Part of a small language model's weights.
Training: a variant of Muon for these matrices, 126M tokens, 10855 steps.
Each number is 200 + 20 x the weight over its row's rms, rounded and kept within 0 to 999. Layers, rows and columns count from 0. The size before them is the row's rms in percent of the matrix's.

# up: layer 3 MLP up, 320x128, rms 0.544, rows 192-200, columns 0-127
# down: layer 3 MLP down (transposed), 320x128, rms 0.202, rows 192-199, columns 0-127
# gate: layer 3 MLP gate, 320x128, rms 0.517, rows 193-200, columns 0-127
up192,099,189,175,201,187,200,195,239,214,166,197,189,186,194,194,185,174,193,185,206,170,216,178,192,198,207,207,171,220,176,166,195,241,221,185,189,196,196,187,197,184,199,194,205,212,208,200,222,212,213,197,210,205,155,213,211,215,216,209,177,174,200,187,197,218,215,202,189,183,188,216,167,166,202,243,205,175,185,213,207,207,202,264,220,185,218,201,263,212,192,197,197,204,215,188,217,177,194,184,220,187,237,163,186,189,223,191,196,182,182,168,191,218,230,235,210,242,195,204,183,242,215,189,196,165,231,195,182,198
down192,101,186,199,223,226,204,231,194,165,259,193,197,203,177,214,180,205,193,197,213,178,208,214,193,157,205,228,193,179,173,175,191,159,203,207,215,176,202,185,216,186,227,202,198,165,219,183,235,213,178,177,201,200,170,210,166,169,224,174,218,192,199,217,215,178,225,220,191,197,158,176,170,198,200,179,210,198,187,216,188,200,203,179,172,201,162,224,181,195,224,192,195,166,230,181,187,228,174,217,198,239,190,200,226,198,209,222,216,231,212,211,207,195,192,208,201,196,189,215,208,198,157,197,223,197,223,211,220,171
gate193,100,236,175,203,170,222,211,179,229,219,205,184,196,195,216,223,191,226,187,217,178,143,208,194,205,196,197,172,180,211,193,163,180,211,210,236,184,193,214,186,209,182,191,214,197,198,189,181,196,200,167,214,235,175,225,195,200,182,209,220,212,185,214,177,168,196,215,174,201,238,220,214,190,189,176,210,204,187,227,211,194,212,195,176,208,190,238,197,198,187,213,197,201,194,195,186,196,207,219,166,198,205,235,161,198,198,261,216,166,228,191,171,215,225,200,213,221,230,177,198,214,193,174,182,242,223,228,209,204
up193,089,195,202,182,213,202,180,214,166,150,179,205,193,208,185,161,204,177,220,229,176,243,201,200,218,204,208,210,232,172,224,201,215,217,200,175,201,208,199,172,207,202,243,201,196,221,183,192,190,200,224,202,197,194,199,188,180,204,189,232,188,190,199,198,215,190,236,185,198,187,215,202,207,223,239,225,187,194,212,190,190,221,175,207,224,228,175,196,199,213,193,169,204,232,202,232,202,224,179,199,187,188,166,198,211,169,144,209,207,187,188,195,223,197,219,183,208,162,200,195,170,170,224,218,164,179,198,258,184
down193,093,196,204,189,265,201,213,218,190,200,161,181,185,225,198,209,214,179,205,213,206,162,207,206,178,194,168,184,224,213,188,162,196,203,226,174,210,163,194,218,212,203,198,220,211,195,215,183,196,188,173,169,167,221,262,194,190,192,194,194,193,169,183,195,177,179,196,228,227,221,200,190,192,179,198,181,190,186,261,191,206,187,205,202,214,141,198,200,214,226,214,196,188,192,227,175,213,207,203,203,197,205,187,183,206,221,218,224,214,212,183,192,212,187,224,210,231,205,174,224,189,191,229,214,207,206,169,188,228
gate194,102,188,175,211,213,197,192,201,180,173,203,219,230,194,220,189,236,185,235,185,224,202,199,164,203,158,225,178,191,183,169,183,188,177,199,185,206,194,184,191,197,222,198,212,186,197,229,254,207,188,219,200,219,255,171,206,200,177,217,213,180,185,197,205,193,214,209,229,246,210,225,183,208,204,179,207,189,206,212,188,216,187,225,158,190,220,204,212,186,215,231,196,217,175,206,222,196,202,202,203,219,191,221,196,205,195,187,180,186,141,192,230,215,207,189,232,168,181,213,212,157,210,163,175,184,204,187,200,195
up194,097,198,205,180,209,213,203,202,190,249,231,207,218,196,227,205,217,218,182,194,232,160,227,208,208,190,168,213,188,216,174,228,159,206,231,194,157,176,203,184,195,192,220,223,201,189,210,213,172,188,201,191,207,199,221,211,202,238,206,215,216,200,197,217,196,168,175,218,206,168,216,189,197,210,204,205,216,168,199,189,201,161,229,222,176,190,196,231,154,196,184,176,190,218,224,189,202,226,168,227,220,212,192,215,204,216,197,206,211,190,212,168,191,186,160,218,182,176,213,236,184,171,203,167,189,189,229,200,234
down194,101,185,209,207,224,233,181,199,203,213,214,194,193,202,224,221,197,224,236,206,187,229,197,192,207,170,197,194,247,197,192,232,221,194,177,194,179,224,186,163,182,239,181,200,190,210,181,192,236,205,188,202,222,173,197,192,193,248,198,186,210,241,188,167,238,168,195,202,188,191,181,198,167,190,184,188,159,195,218,166,224,191,238,216,215,209,199,212,212,232,206,201,187,224,177,181,228,224,205,195,188,231,190,164,186,208,203,192,213,211,219,189,217,211,219,233,189,206,233,209,201,227,214,200,188,184,205,245,208
gate195,093,215,206,194,203,176,201,201,204,201,172,241,191,178,188,204,186,186,208,188,199,222,232,177,224,206,181,134,179,212,187,182,181,207,211,208,219,220,216,199,184,135,165,197,218,199,201,223,210,196,229,189,231,209,258,223,234,198,206,187,213,196,213,148,194,207,206,183,232,209,203,226,189,188,168,219,175,180,197,205,180,192,185,188,202,164,183,208,182,197,191,186,185,202,200,206,207,221,173,180,195,210,189,198,200,171,204,210,187,199,131,222,194,219,234,201,206,196,211,201,207,214,178,223,200,192,193,203,195
up195,094,197,232,162,213,179,196,231,211,193,170,192,171,175,182,255,196,187,219,180,209,236,208,216,172,191,222,193,191,223,192,205,186,201,191,221,183,175,222,192,201,148,190,207,196,211,222,212,224,191,178,183,198,187,230,175,199,189,198,212,223,187,201,143,212,211,221,187,209,204,221,224,170,160,190,243,191,227,194,167,198,197,211,185,175,171,176,184,178,180,210,207,170,189,186,214,198,205,189,177,216,200,231,195,196,203,227,190,203,213,169,224,210,201,218,197,164,181,208,175,208,211,191,223,188,212,211,225,171
down195,095,212,203,222,151,208,228,186,184,207,219,225,166,211,213,178,193,240,212,205,190,240,209,217,197,209,153,210,216,185,234,178,192,227,205,228,201,207,208,203,175,212,216,206,166,200,218,191,229,200,192,194,195,198,185,209,220,217,197,216,188,224,216,185,234,180,198,157,209,245,199,191,210,154,190,202,215,204,181,189,182,201,168,210,187,182,226,196,197,192,237,200,210,197,188,217,182,185,210,199,204,189,166,205,185,196,203,189,187,162,191,186,178,211,198,221,251,212,237,216,163,177,202,192,199,218,181,188,247
gate196,092,177,193,236,191,207,228,211,188,189,214,187,206,182,229,185,185,230,214,194,221,210,175,188,215,210,206,180,214,183,154,220,209,190,192,212,223,165,171,213,191,219,216,198,201,193,198,190,203,217,183,195,199,184,196,181,191,174,181,178,264,188,167,211,193,173,167,210,194,176,191,187,159,217,205,182,181,219,228,205,184,165,183,186,227,199,215,219,216,203,208,228,232,201,213,159,183,228,166,180,179,195,199,176,200,218,195,178,233,215,170,191,173,200,221,222,239,217,190,198,169,192,212,222,213,191,223,214,177
up196,098,210,187,194,213,234,244,214,203,210,195,210,231,188,191,228,228,211,217,188,204,186,223,188,179,176,183,194,191,169,203,178,176,188,199,230,192,177,187,186,198,183,198,211,211,211,169,192,201,195,174,201,179,215,207,188,217,186,179,256,245,211,193,188,213,177,235,207,195,162,199,177,206,208,230,197,166,196,178,199,221,213,229,226,222,220,210,219,173,229,174,230,204,216,220,212,205,206,191,153,239,158,205,183,194,231,205,182,211,186,198,216,193,187,170,237,207,224,200,200,192,194,208,210,204,237,183,181,222
down196,099,193,187,201,193,219,209,198,200,187,200,196,209,192,230,207,159,181,169,196,235,180,184,177,206,172,217,190,212,199,167,211,213,197,223,186,188,226,187,178,207,206,197,215,200,189,220,206,210,200,214,231,221,197,179,209,202,209,206,181,185,209,215,211,189,202,198,194,215,188,207,140,153,249,201,199,225,225,159,211,175,204,196,204,184,182,187,177,210,175,179,223,196,186,216,187,174,176,199,166,158,196,182,175,210,186,170,191,269,176,213,186,174,203,218,165,196,174,205,211,167,231,214,197,224,183,196,199,209
gate197,103,190,188,158,216,202,207,220,242,188,171,211,209,171,211,196,206,194,205,199,211,177,230,193,195,217,186,222,184,174,186,200,207,188,208,199,181,150,201,217,216,203,182,215,195,186,219,202,252,233,210,200,209,206,177,194,233,163,164,223,224,201,186,205,212,190,195,208,166,165,188,187,170,201,206,201,218,205,177,243,218,200,210,191,244,208,218,171,223,208,166,197,189,251,235,206,209,235,234,208,210,201,182,180,207,195,190,187,195,215,186,175,203,201,187,186,189,220,213,202,194,190,212,150,213,174,179,191,195
up197,103,203,210,198,204,182,171,201,222,222,181,243,204,183,215,212,183,188,211,227,208,179,201,201,173,210,232,186,211,194,169,160,203,185,223,150,190,184,205,189,186,173,196,183,190,170,197,178,203,169,219,177,191,165,189,190,221,203,208,187,237,211,230,210,223,199,211,175,213,199,175,202,197,185,232,199,189,228,213,217,204,162,181,187,222,215,202,185,198,194,173,220,156,207,213,201,209,193,209,187,177,220,189,144,207,191,234,193,237,213,195,201,212,210,206,207,193,150,207,232,188,160,181,220,206,194,186,230,183
down197,104,173,232,175,212,198,205,221,191,180,198,193,225,227,206,183,206,201,219,204,192,187,186,154,197,197,166,195,174,221,218,193,235,157,215,188,169,202,221,223,200,231,203,205,183,201,183,200,187,229,190,190,188,225,174,205,189,193,193,182,192,223,168,186,184,169,210,205,187,204,204,157,207,171,171,232,231,187,195,207,217,187,210,182,210,213,181,160,227,181,204,175,224,214,212,209,199,203,194,195,198,242,210,187,147,215,182,213,217,219,233,191,173,210,172,216,202,235,180,173,202,214,227,212,170,210,169,190,189
gate198,101,188,228,182,216,187,232,173,211,221,205,199,191,231,195,155,205,227,231,199,159,198,226,228,228,210,219,204,179,187,197,212,205,230,186,197,231,165,215,206,228,214,187,228,219,179,183,210,202,217,217,212,179,222,211,230,209,202,172,198,213,191,174,185,218,207,185,208,179,182,194,198,224,242,165,201,236,245,202,208,224,204,192,166,211,184,181,220,204,190,184,182,183,192,209,191,182,193,158,190,189,202,211,178,212,211,165,182,203,173,183,183,200,190,204,171,193,190,206,194,167,214,194,151,212,161,213,209,187
up198,104,201,179,220,187,182,164,234,247,201,184,203,185,180,195,178,170,203,184,199,218,207,205,185,195,215,192,224,216,206,201,192,208,199,213,172,227,225,212,196,217,155,232,214,231,176,177,182,194,171,218,178,185,189,160,194,197,201,170,197,182,188,223,213,187,196,206,183,201,163,198,232,210,173,164,181,161,195,198,223,207,205,169,223,231,205,214,203,204,212,207,214,213,203,203,206,231,234,209,176,174,202,189,198,161,197,189,192,207,200,164,236,236,165,198,227,190,186,163,197,209,215,214,204,171,227,206,182,216
down198,098,187,199,210,218,214,223,202,205,175,204,189,225,180,183,196,208,195,185,176,193,187,195,205,190,192,200,184,210,228,145,194,209,169,179,211,178,204,227,222,194,193,211,181,191,234,176,191,168,176,203,232,194,203,206,186,235,209,208,243,175,228,213,225,199,215,216,224,167,186,209,198,181,189,230,174,207,209,217,188,196,198,219,245,197,210,218,221,199,198,226,233,201,202,207,158,219,212,222,193,166,198,202,211,197,252,214,211,208,198,194,170,176,197,179,185,267,208,217,189,213,223,186,218,197,190,216,159,183
gate199,102,202,192,221,196,222,198,223,194,201,228,202,227,196,217,216,188,222,191,190,206,189,197,179,197,174,211,186,195,220,174,196,183,178,207,164,213,197,189,206,189,225,240,185,174,201,181,212,229,214,188,215,221,203,220,210,211,210,242,209,160,199,200,173,199,188,246,188,208,216,199,222,195,197,177,225,181,209,208,182,204,201,174,207,191,239,187,206,175,177,208,166,222,234,210,161,190,212,211,212,191,249,247,201,180,166,225,201,179,182,185,218,209,219,233,193,214,194,209,168,180,180,187,185,145,211,180,191,168
up199,105,156,203,182,206,200,179,192,193,189,224,200,196,189,212,195,200,217,234,191,186,178,205,243,199,201,158,241,172,186,215,177,183,251,175,168,210,179,162,212,205,213,180,195,190,184,208,201,154,221,195,180,219,236,193,221,207,198,191,230,222,166,157,191,221,184,185,224,201,200,197,228,170,222,206,199,164,197,199,202,198,227,185,212,206,172,204,157,214,201,188,205,189,200,180,240,201,183,201,184,189,205,177,219,185,199,177,237,195,198,207,196,209,189,208,229,173,218,220,180,197,204,198,182,235,217,184,183,202
down199,104,160,186,198,210,190,204,199,213,174,200,255,197,159,206,236,193,214,198,189,199,203,188,201,223,167,199,187,200,209,224,201,192,181,206,206,184,178,184,207,159,199,165,186,187,187,228,210,212,200,171,217,222,208,209,206,207,189,254,205,220,206,204,232,201,213,167,204,176,215,192,221,219,175,247,173,214,193,195,188,228,181,208,230,206,158,182,236,213,186,226,228,177,185,222,180,194,162,178,205,190,181,235,217,203,202,186,173,206,190,208,160,194,194,205,212,190,183,198,218,225,178,201,205,214,178,184,227,178
gate200,100,222,215,186,215,207,221,178,213,199,237,201,181,227,202,184,220,192,202,188,204,205,188,196,231,163,199,219,169,210,172,199,198,210,156,196,215,198,191,180,189,203,205,182,183,222,185,174,186,124,178,175,221,230,237,205,174,212,235,194,165,203,194,168,206,201,211,216,219,216,223,213,225,224,201,234,216,207,212,155,177,217,188,202,167,217,186,195,230,170,214,205,206,244,189,195,203,181,203,230,168,217,203,194,198,171,211,183,206,213,212,212,203,182,208,213,202,220,204,211,210,224,183,166,190,200,178,210,217
up200,099,204,207,205,185,214,197,204,170,192,210,191,185,175,203,185,211,209,215,199,193,210,188,183,229,206,198,195,208,174,195,233,217,181,211,207,225,217,192,224,210,199,187,233,195,197,223,212,217,215,208,196,208,205,194,205,198,206,210,160,180,203,183,203,188,240,244,184,194,200,146,222,242,200,212,273,188,179,221,199,188,168,264,177,203,176,167,200,214,188,193,188,207,202,246,218,175,182,214,223,204,215,202,201,210,190,186,202,209,192,191,232,199,211,196,189,210,203,231,160,212,188,226,195,240,168,182,181,218